Weights of a small GPT-style language model, trained from scratch on English Wikipedia: 2 heads of 32, 101M tokens.
Each number is 128 + 24 x the weight over its row's rms, rounded and kept within 0 to 255. Layers, rows and columns count from 0. Numbers have three digits each. The size before them is the row's rms in percent of the matrix's.

# q: layer 5 attention query, 64x64, rms 0.247, rows 0-51, columns 0-31
# k: layer 5 attention key, 64x64, rms 0.241, rows 0-51, columns 0-31
# v: layer 5 attention value, 64x64, rms 0.163, rows 0-31, columns 0-31
# o: layer 5 attention output (transposed), 64x64, rms 0.15, rows 0-31, columns 0-31
q0 075:126153114148067139118074087143142179102128117137126098126115128097124149182107115118139090145099
k0 077:094178090109089097152089141120119173085130117126117123147114143098140114123117132096121110148087
q1 069:166108107136144145109120142181084118111121134171116099119136134100095122097107145095102196122132
k1 067:151087127143137144147129119099129144155101126185094114143138108126113134104131142124126173133159
q2 072:113134150120141163120109104141129151111104175136119081128110148178161115143099095099164160141119
k2 079:084133158095142110119119187120072159121137123140083115142136180137170149131125123126133130150109
q3 079:075124093109140127161146068133150092141111129108135167097125076141124141108150131156155149121124
k3 085:118123121111163129171150092157108147119159130114124174089152106165132128142131122101160109174127
q4 072:118183101114153129142120104086176138130165118057142117112108127141123105134144108103133142149155
k4 075:152132108103123099129130115101181151150152099096125105112084141123151093134146104116108145151181
q5 068:127109102094080125116165162156110103149132118125101104112112134143059135143090129129123149162118
k5 082:129142141076104118142158185140103137102150170126130148126158114136093152123123096149119176152137
q6 081:088145142116094110150087125125110130132146145074103142091116148160155132112160134153128136138164
k6 081:076143118098130132139074149114113145160184132093108093097094100145125117138165101143106127127145
q7 079:148143185137125123111141141118129135091126129106166153124107130168131139121122094147124154145119
k7 079:136123148115132076129123123119125122105128135151191110096107149134126095110134127107100121085089
q8 067:106158119106128130080096119129123120099160155151132105155126155121141146118161076091122098115138
k8 073:103158143100143140145117106135117146105171123121091115162121142085104122158097120123116143119117
q9 078:135149121117131089152083134150144115140155149157100148134112119166107178106101160125113146111146
k9 072:138138139129106077116104115129131104132157112145111126121137119149110149100139162100141166157141
q10 074:131155144112080090157118117088131159124156124120137107143081098138126120083107156090100135128118
k10 080:117155136152114098147119125139123143140144122145136142130122105104134154097150145102069143111124
q11 073:140113093126118108107131123105145106116128169119125106146096151143159116160153149179135136128063
k11 075:119130133095118138112113104115177112127120154124131112122132079132127137200148095176171145095095
q12 078:094123125123141116128171112134112135150110136152128142147127116145143091182104089103134158122106
k12 088:142106139119098143093140146118087138103128158118150100103154142156183118121152139083153126155124
q13 076:152138120121117107141130172097170150134104109131116126152095136122149141146162123078153148137118
k13 075:145143122116117088130152124143156112111104097131104133196094127129098147139162168095140142136108
q14 070:060100117105068116150134139156114119142136107128170107127106137090144114132115099170111094124125
k14 074:089122165134079124199137120148128127106093134147128128114112113087128111157082134141122148139121
q15 071:148108101141116156104133167104179116135083137120103156104124086130110158084126162126116142126123
k15 081:130107136107137144127120101096168096110102167116131125118132091166110167089127112109137094127162
q16 071:124128166106125108102110128151163070156140147146137117092127136156110117113108132127195147140106
k16 072:112147112088108141116106103150127096134145149086127143062116170172089152123140107100167155138109
q17 071:134100135131155137166156160093151095149167119164112141101139133158114125124129111129143096160118
k17 079:146102092121150116150140182087152119124160087161116124127143135173106103157100109153146148115153
q18 080:108130159132130109100127110140113150150134143135086109163143135160136148147117106192113137129113
k18 092:123126124162123088094130099138162143142156138164113070169125107123165146120099128133130161118087
q19 083:110152129140102168116123119085135133136065111148157121106144139174137121090084123146138130130124
k19 086:149140139115145119110093121053134149106137162150128130084142186139131135115108124091132101156146
q20 072:112105171102144163137143153076110135124143137150126107145144136134171122093141142115067093083126
k20 079:146112165128111169172109117098130137134110136139098086150123132148141129155121149143115118076133
q21 066:125155160131102156137103139107090168121117140136144143098130122152110085099115109185121111167143
k21 076:078108149115129139107159138094102129128127101076117129105094133151106130126094124176078099149120
q22 081:128085100087096131135135116119104131111120153147135168124156117138078109084129091125151093148128
k22 074:153092087150091122114146132129091125090123187141129145119162127182090083118121110116136130114131
q23 073:152082117117123140098142146133095159137075125134144104141140136164164121152100164119110088157124
k23 075:160066138095139138094084112126108146054138130114130116142131151120123138156110160127117130156167
q24 084:097129128103128143135119169143113150127125137104139148085158140145182155087160132118130095126111
k24 098:141126145100119123133122163106139136137157109100095156134139142158155130119143106120101098127099
q25 072:142156157112132077120159098154150115137155150142113141130121126127131072076098153147120097135109
k25 071:134143112127117070140155124150119130104155141101152133116142112127132140080084110173133124086128
q26 074:110104118131109154092124089092116134128165126116087141133123115098110143105118103137127109139123
k26 082:120132128121109165141126077098161160105139123123140168166129111112136158128107083137132174118115
q27 077:118095114133112140099184116144124114152119114093155089138098119111139170111138146177114146144148
k27 081:154168147125139150077151107130124162098089109120122140117114105125107138177140144156131147157112
q28 077:103172113108130125113115108152131153120137094131084093159074114103139115158098094127106115129117
k28 079:070172133135131158122106140134173120099117141166108120109140121091133144110077154102113160137109
q29 078:087105103099120115083159076131139145100088163118152160133105155118135113129127175118097084148135
k29 081:099137131114156110098138142136077167115144171091165125131152161098127169107147146120093125146141
q30 071:126143126151115133156167105117079072080167130123150114114147120135130167076135081112139165135156
k30 078:100099125117110129188117151119082153130145119106111115136133136132098106104151093126092142121151
q31 077:077132148149161138123100126098082110100130113122133135131117104146098112111160141112098122103082
k31 075:095080134140117164130168111112160111115152137119103138147109143113098108113152130175107122098120
v0 078:115074158116102109142127123176093182121152159094162134164129155107102148148130097136126111121129
o0 100:158130129139139134138131145065159106104085103153078119084120101151144112137102152098148147132110
v1 104:140137142154088171125126138102063090120114093135121095141132135162136125148133119134081136097129
o1 104:104131107117166112118110090168153133132136165084138168106154132127146125112136142166180141179130
v2 097:137099145164105134131121105132097119191112130118159160129071128124123152127143159127153121148133
o2 092:095095132108127136106142169134147075119138119128106091148158141165141137157130113123151092108103
v3 078:159142151147133109127128100121106080114110161138104109101110133142092098124127079155098104151089
o3 083:119124112102136139143107135134151113119138103115158139141082113078071129109140139101127123123192
v4 085:101181096091140092133105135095105149136169160111140133137131151098113121129114133104112188126135
o4 087:133096121146107167128141136096137145149090130113136132148119102142076136140147119130100108108101
v5 082:147154156160153144127145160143129134126156151108094105145146135158134107124152110127111087109126
o5 096:088172109110139104129131152140106136140097102125114127105108153103115150101123137126132167156129
v6 103:131132165141143121132095089136075086135126123130120134143117120140158190153145093164090101160119
o6 103:116130112126116111147179134138186144114153078137117099105153133125119086138099134093130112113162
v7 100:126143160124153123136146110128096103091134094119111126079117128140163110131096090106093134170129
o7 099:153135122118138120138152146145190107106098138096147152160114096082120137098133138121134110143143
v8 091:126093136123104097119133113093115109132146150123139084116142134116166109086137079156148118185142
o8 098:155121095135188099108120135147107150109098111115133159140138142124132173134130189121122121108129
v9 084:108113148138124088125138143101144119111110157178100108134121136125118088139107122168157137149092
o9 086:177118111120164133143148108153109127127179117104140147138120083098117123102185152088063118139168
v10 082:104138132157152139127124146143155133148099137115143098146102159127145130130108136130089154118138
o10 076:157132164102084170127132161138084160109131112125105149111173117125126169119132085139168114135117
v11 085:139191103140157135094133130149085124092144147093157089142094103165156118163126083124116111129152
o11 098:162106155134138083154115109181182102173093124155131124109159125157082135098112151136141149149108
v12 078:176121153161130134120103143155135102148135138167107134129098114160108126119097098098113104132172
o12 081:093158115127142122169154157089149109160157139133117113150144101114148110099142138100093139131111
v13 099:108123148148136116124130112111116122135108108144114160147127143158121141122113081126115115145094
o13 108:160102118131097103132128130120122133123140153114116109113129088144166079096158138108134110106128
v14 092:120139095138142143152145148139184084105123137125116099121135112157135138135134097111135109115116
o14 096:136143130118160117128130102126075139125146133088119165113109124135132128076127164100153124144125
v15 087:166083163144121108118120101169146174141124128140118127138094140147098145118160089120131130093122
o15 103:107129117114121154169130168107118100133150111137138136102171108118137105131109112129115123128198
v16 075:138165108127127118120100134158135152110125075157093076122147123123130149128083118153134138091103
o16 080:142118143149155136158133122126094149130144167127147177105116140144139099120144129129160121122182
v17 084:119138107096134128125148130127104176113103128114134089126119136110143128074122161100116118136108
o17 092:115130132177121118161112144140127113129101105168131132143125131132104118108130168164160129120091
v18 084:095143148131118105097139121161153155133137118170108114164150119138134139127103118128095114118104
o18 085:151094128143148143192148151108109091127122116140151131125113094076098136153165094102117126118146
v19 095:118113167129082143164140137073093162115195113152132107144120103111133159141149146127120129145102
o19 097:128148101123169172109101107157150120141122160115116130103138184131088090176167120143149119147132
v20 091:084141146171131148154142096122153100133126098103134169157108120165102130113126130163136128159153
o20 100:170114114098122137112157197139103120150133160137125139120153181138130123168116132091128119123116
v21 092:143132143091118121167094150144107148085117131192157145147146133130117130129147161141116114123129
o21 103:124114118129173100156130140116168165161188095073117123129117129142167129138143124152136124097156
v22 098:113119110117111155128137169110135195142116113139137115104129142167122103131115120137087117111126
o22 100:110148135132118138153103100167141085111151130144124120147129103096146135136148133148152144091129
v23 088:093130128126162090099120089109134139188114134145086145130083119127150083125147103138132119103157
o23 090:143160116128081122123131186121131090068139123114124118100130131156089174092114137115099149175133
v24 080:124156138106143151146143119163101109131110169123111178152133118170113125099138149094126150115144
o24 096:120107143127093104145125126095164158128150110104154110149131132065148105120109089170109118120090
v25 088:097122130119133125162096123154132112162139116167099122115151096130130153128095101100152148096136
o25 093:122128114128127126100146133103126144101137150071112143129130137147138081148123150166089105142134
v26 088:126129133139155076114111147128115144114188146134146103143071130128114155142100120080152173117128
o26 091:131139120138099182112148122134143131129112097085114153106144134125125106123132144173098118128159
v27 084:159115148104111146113140147143156127131198153111132090072141139168127098116149129116106112089092
o27 104:132130123178134135123126071123138120140082122166130118168139117087135114134140142108149147150140
v28 092:149195102138112117152126132133157159143117152128156138141160132176151107127094152147130113121163
o28 092:111090181165163101127137151146116133165134090123126090118095126102121166121127121160143189144116
v29 087:158119183100142139167114126142075166114128156108105117138151140119123128139124186137101120115176
o29 096:096160131165124128138122121108193130124111123129112147142140106107151145104116091105135143126100
v30 096:049166139114121121131135147123151137122083142125160151124165149152152121159102186119101153130141
o30 098:161122116144121144094094118118120146143163137156109090150135131115138177110149088161136171114110
v31 078:143087129144091138145131141168089159113133111122111133079142140149100111160127122112065122152100
o31 100:112180108179152121103150110120149089108094138165139114155115078106197147118126116099146124143113
q32 115:135154130144095184102119148105064133123107121160152120124166124152163165115128137140079097143127
k32 120:117112125143111182109110153071065141091150148117123116118149154164107139095133118109105119122136
q33 125:152096132170093150160147108135145155142150113074174153105110120155120120151153124158107121132086
k33 118:114155121154128092123143116124086155116103157085136146128102100140090122110141138153134109116102
q34 109:129155140092094130137141129101126127121138126146147120116201136097143111121139139122093086136171
k34 104:121112137103119148153100139093119098120147129139126154105108169129120115120089100113091077126149
q35 103:111153113136106153085105151136134151118172129161130125121180139144133131167097069143116090123113
k35 102:129127145113096148114147116109114125151118064136127105130110132116160108127079125122115168107111
q36 135:175148125150150122154113147131139140102200099103144118130076101105144144106135170088125120142141
k36 130:146121101130121118168144156147091112115139087077104117089105117090134136128162151153151108099155
q37 115:090115162121148098125118166181053112147196104120136118129143124121099173116112112128142164104130
k37 108:109146157116119121122125145200122082145162121189118082114124147099144119120121135149095131128144
q38 118:168147133142137115153115154114174185143124092121130159165091111102102135154156150118140138083125
k38 124:163132125145137127146111087119152131128100108144134118130111090083147095163147132111149130110096
q39 114:121160151121168127128148109157144103131142144108133126155142102157146132110125129159136098114117
k39 116:111148120138149115116128130121168118160134176108135179103122114140168130138120156142116135129114
q40 110:148121128095094158110110131085130118140107110109121085113155133130091149070103139149089114146141
k40 110:128114101114091130136121157067145109093119146114084120125083115120086131128138113137090150109162
q41 123:123137104138108129099102136173146154119103090106113140102146130092090158157100103126133125142136
k41 115:120164114138110169096160110151129124096118108120105149148117138136086172127130156121129140172117
q42 122:113163148130110092121134114157137098145126105109148148110122152125092145087116117091114119151135
k42 124:128180113113129083135144102142170142116141145130156123120111123122055127082145105159097136159152
q43 119:150136117146154106089118073146110156160105165109134112159139132118161167126123126144130061105094
k43 118:102146153119140131093109150132126141145121169090178162135108112138147121117161149124120118102071
q44 122:134151109116132113138190146109144131113157104134104110125138132188146116124132125116125117137102
k44 116:145108121144083066128145150069112150130142112134130122092133139157126067107110132113143141146157
q45 123:078164126134121142139148151108175149124116114158140123162151117068135106121071107163090080103135
k45 130:138152175126114134147144102127169101103092116145164159139108086103165128125083123097122111144116
q46 129:110159123120118123128125089137152142156177111138109101085128109145141121108118112109140190125167
k46 126:094139117170139130131104089108137100111155114152132110105114177111127137109163167120150161143171
q47 114:120158108178167165129128105115153115159098078119143156095127124132106128153150126121163144123143
k47 109:137138124151144184116118108144129134123139133111136165086120168153149122127144145130148150129157
q48 124:143141131151158142081150106126081176161078155117158153130121143114172121116116132108135116105133
k48 114:131118126101168111104114128121095162099157124155157157116146152132146124160113152139101126113088
q49 103:097131084141139132131151118141137141121106127123136097061136134114131124157136134087145134113072
k49 104:120115136118136132100162177127121138127142130118151132146137171115183113112160094087180101131135
q50 125:146129125130118127121091110092101090088092135140140169141124116103083122114128159120077103141163
k50 110:148133101107112163096123119108114139109121143137104125149184133136121144108152160074113124158165
q51 099:097094157119105149186125123133089142151165133118120107124157110127138131115149082139094128125143
k51 104:138117134188113144134137140140142115097141123150136115148104125139105086149109103160119117055120